Weights of a small GPT-style language model, trained from scratch on English Wikipedia: RMSNorm before each block.
Each number is 500 + 25 x the weight over its row's rms, rounded and kept within 0 to 999. Layers, rows and columns count from 0. Numbers have three digits each. The size before them is the row's rms in percent of the matrix's.

# layer 2 attention query, 64x64, rms 0.2, rows 0-63, columns 0-63
134:525490484477521500469496523543472507497465461502468489509488493501526532500482470476461503504463516456497478507537499523495513511488514521506582468465484513508481472538504517528470461539477504
126:520493476481506525544512489470513523578479482517504494438469505500494494494499503487498522518516504547456487486514518485491508518532459490507525520519524516504433475524476490483554506519501502
096:495470499477478514499477489477515500530509509522502475496501465520518503524484523526543532494556489522481488528470509512510479487521479543466532509512454497462450530542521488453517557510508492
093:508496519522546521521496515491518509491502527512509491512520484471525510528477497526537510495513496504499532521464528479523532479504479495542449495519543481485527549525472504533516544430528472
090:478464471511529507529471526478473501540495471504500483468513518494487484546489485445515504470545509528463488504468458472452495518532472505527494505525496501496493452524477509531513526463489473
101:529507509475483554546489532491535529502521520522513492486482472492513504492492508554554509472536497520500509547447563474483516506500503474495500521511490465483475545507512519476482515497522508
106:473468475496521553526479510502553537526513492477523494488514473483545535516463485512488506473502501529509539509481512451529519492474491493539487484499491493444525548523502541501500469477506494
084:482519490533532483493508533526491495506460478464494512496519523492473505504524523472442480498469525480487486492511491503467500494520515455505473498507510549515512515465527469552495489430456471
081:516504488468499472510492512469485472502496492581506457504488495494509480507480513491556492491497503499481478492481558504492482483522520514463467546499504500494475504551478485467537562498533501
089:484512501495465560528482511508515467511540510511486497477490470512529496479461497556517515498519490527514499544494526474523495523463461539471528497519485474468470478533495543476508493499537535
113:523513490513460496481476496506471473493539496500473531512483467507456476474536527505520492448494525471484495515520540494485485499501527535477487505503523535545504462535568478499477508538488529
100:511542480479475488509471488471504530487463489474480503534495461485471460501514521555456523517477499458518511488495460522547532529517490529497536462509487512518518484469533531509503512471490527
070:473533496493499493491488512510466486466483551535534489492488517458523479455499520501485547478562510497526487525484493492541477489480469537457544515515508490479478495479540528509505523496537489
083:476503530542475501447490462530522473520536517479520522505524480540494513466495496493447509535487475497515499462544484506552495507507497496496544487485508481525514489527514535526485472541478530
086:470473511509486483549531494486499487479572484493523476450505456468517517505510513531483528509502491489456525530498490483536487486501501527497518484469510518502495469519495561475513448513471519
092:489479506489482513500482495536468508483502473471474554511499509515462533538504473487528484491484503469472503510537490489454512478485533472528499504517455537527514525505528485524481450551455517
105:495509513488460501513468497508503497493503520465509527530520501483478485491494512564522516495483537492516512498551461522540543524454478558511519435486497474466515479526510513519522516487518510
087:517462517489467518519493487497503546493487483490437536479490484490502509573496492511487455500499507508489534489522516499485515526488494474543507467504481462475530458520460520523478456479477475
088:510510487489470506540523507477476558503456460480448452512470489500479485501462478526476450481489465522511537509465512528486534520513488492490507518509485507512492495465470487503486481451528484
109:507525500487559474489529508523489448522485523539532491522500519467503529450540484446491544512517512486492490496496457519498472482485517472499507548515516541475492509462501500496542511498518494
104:499541530491525488521498518490523490474492486486538510525479530441488525496524514511460494485512545467531503518507438542504506483483468510524494475523483499465511495513495498502560517459537469
106:498481497473526450487534483528520427498515564500535513492508511488518520429493507454491510507516540502508475489498453510516496503495537486475500491488480474485480513507465521529501515524508518
121:499531480493484476527465471493481503448471503491459488448497464496518477514475533519476490506494479495501496483457452505505537528522452546532494492521476479506511496510490528512504442468523484
085:490455506502520533462547493509452495504441493511509508467527472507529506505508522462479528523503480493471485516493505443487481494527489485507488541513524489567511524553496472503490502517484492
127:567518461501460495561471498511482550477495505502453503521477518493464508484509457510500513492489524466503478510523496490536538555458499463484502477504494507513514485507499482509485457478498496
112:538528521510500507511492497485508505445451501478500512495489479500490510532483533530491489483481456495461513492487456467523509513491449478545513498530524452513531499542511525547493519483457488
101:524528497550510508512484503454473472500505502495543534516522501472517497447490508503527537490495503495474513457507533530527470495533486523484497522521524553471470495484486505479519562520543500
099:510481484495475526515512517499506554503501500501490491471518500522458508501549488518463469453507501447515473547474562504520522524516498485485485517488455519460498516501497454504483447509502522
125:494514513557503556497489506503531508469500495489521554479501495512489549537538508505456535497486482498472494501513537493509489465483505508503494455537513533513484502541514446484513511482445504
116:514451464511468540503534511431547521527508485508472513508482464498516467527496511548493506491483504500524522479551512505533504496527484521475500501476536504498508480551485488538519515509482526
111:497515528486442451541500504488462523487512476501461461542518454512473483535492511517508466483524480478532532526471477538528534502516489489518516470488478476512501501485500524517508454468490513
132:523481481490526489495539488536467463527489504557486488512523480502479519454530491426510515487531470504491498520453499521509458495512530475471517542505508512545492504475476504485497488523510470
145:523492525481516502473502465514513498520453461483539564478519509477491515520543507531509500520485552497535506495485466511460494511483532492513450461486526470548521539504496488518482498507487495
079:517465514507484515488543497513541474489454509495546543514519494488496517477499541484500511520472531500505487495499436490486532490455559451484523463517504487542520511479481511498505495534486485
076:501544494519537467502538501493489467459475532480550482522499495483482454495525513489511476515506481482509494478477495501527502519528516510521498551538449509459499481473500522551522482475465530
107:504499461475478507506523500504481514503496516498468485532464525527542526469455468466479502475498442514496500489511514520512527495514488561534544502475458521497476445467517518498514530504515508
091:480502503479478521469478521500451482532542520491458488486489472497553519513487473495468500481492518539496498486450561495506473509516515523502521486513443529501515466479533524463494530499506524
102:496458533466509515498497489507543480504510472510543556480530503457495512528489486499518520520504545515522519526487471515472467509484513421475485463523527472524497540512496504505519494522486482
068:523539493529524490490530515504518538486491515516493521565462465492465485443519542544478514574485476506475524472493481491511522516456486497488503535482505479519511509486486500517518505511511504
085:485503483528533529538490530484446527494507527539480473516510542547497450504524475473496497501527461502471461484517518492480491502533463499492462529519503506453506488479469495508479458487484508
071:524504523516519475517507433503506573488464525517531492508485481485470516501519538522466481519519444504476526478494487485492541532484519496528493554495514469512464528501474487507477498496510487
077:499557491490513497521489509482486501498455540518489433544493475514504488486515483526452472513473456484513507488478498505497502487520502484530471529479512557468457538474500496537509501470520501
107:516506457465457464506471534524531494473530494474504472515485502466474512509508489533495479520465522515548506551535509495525512486500490498535541452506492525512476510519513512483463528448509511
094:513519526487507536492510491514532568519472499478524499532544554502506536493550489490515500471481525521505507486498488481450505534470515495509445483518484478497506497474485531542531467477497490
078:489488482506475468521514504491531442525470530524500513481504485501499522494491470492492579510501552538506528504528526547515537501491495512508546494516485518446513482502541528477498503529508508
083:484495534511502538472517494531492492476557427517485526477503520474535492509468524488529519476512542484516491535522482511503488515497496527439499483501506445509532507473489489523516470530493510
098:509526515459497487527505448518487539505470478456509446497463507482552496478499526475461496544533456516482524538526471508495517511500498500534512524511453517495492506493475508499540495484526497
092:477521504514583515497515504509524524497524512538493535533504521492497496503488492490470510519470507509498493479546510519523502473485499495462456524529524500459540564499526528548513490477494478
085:501559462483502469478518513514568529536461512467510500508488498527514540464517499495473499545466502526496480475479502535506529509474499474551496485520505515490488535502471501512524514456508487
090:524492477490480467504523527466503479486489466458527501516474523479488474488454505541515512456521546480491498480534485463521500491519485523480524512524524510427476494500509485521547512458495518
088:495509502477493467561486492488527527492496522501516435520490503497462509499473511530466514485475495460500464473494475494527550513445477513531513499489512478516477508508486474470487431479493501
084:511475495504486522519453510428490503499485507493484488495497441495492515505476489503519495483554511509485477512495501490520476501479486572456533539531476482517503457483516499484524544467478517
099:512518506475490484517486505521493538526466471465504542464498490458529499500504483493519496525444522501543466512469473472495502491466524472515496449522510513553525517471495485495529485540469531
075:482465522524507522516511509522520504481490476529470535508523496497465496507511471550491487500463500527465505459487476471480466446499485475534484491484530534523565540495528470509487503508541496
104:484463489519506568496464534530483477494538521533505500505521521519484478498527507528514498502541493504509501524463495478488489485450482458549456515484510512522491488510476487485501497474563538
106:508524496484492473443507491525481493457493493511537505482549556515467542543530524547465500519489451525496487485537502524491486542490507498512483504492512513490468492491478537541497497485485523
106:482506494531482491541516506482511551538492518514486529541470509508494527521481504528503498452497496515481490465531480461473485508505501508476491462496491511507486494502462479498425553538484546
101:494451520513527539499492459502472486555500474496541527505524512510484498502516534521503473490446487499509523488485477480495518475489523495467466473473539472464509492434502518515482492516454481
109:486506517476479510506501465493470455438543481556513514499509504480519483522481504485542467496509524472487483509496476502469525531535496489508535470488455483505505439464516483514468476512511526
097:499487558488504499459504449450507485500485486488524485519490507493500520495512477557524500477506472511469513472513504474498468474512507492452497511453502522527464521534507474469459550540496492
125:498546474492433529555492474474502492498501523484532469497480520508522505486476503448492475474538462504491509537485488491481511529509496459524544476521485515502510495550519466474469492495495522
108:488514514546489482520496530504531528493501464506495540473512462472455459545512518541482500542491508508534537493495500516479494472507513467473471482533554498529499487495511471532502490496449521
104:502528474496484496494491494544518512484487501505503560517497481490497509505543456501456482503497497500556480496524509509538512545501475470538531462516519540534505483499522513486499540455530550
110:459485468528494509458501505497513451449471516494506533487513543491533519520496486500537490520482494481490483507450512513504516484510532478478521489537478516495536487469477527514493515556445535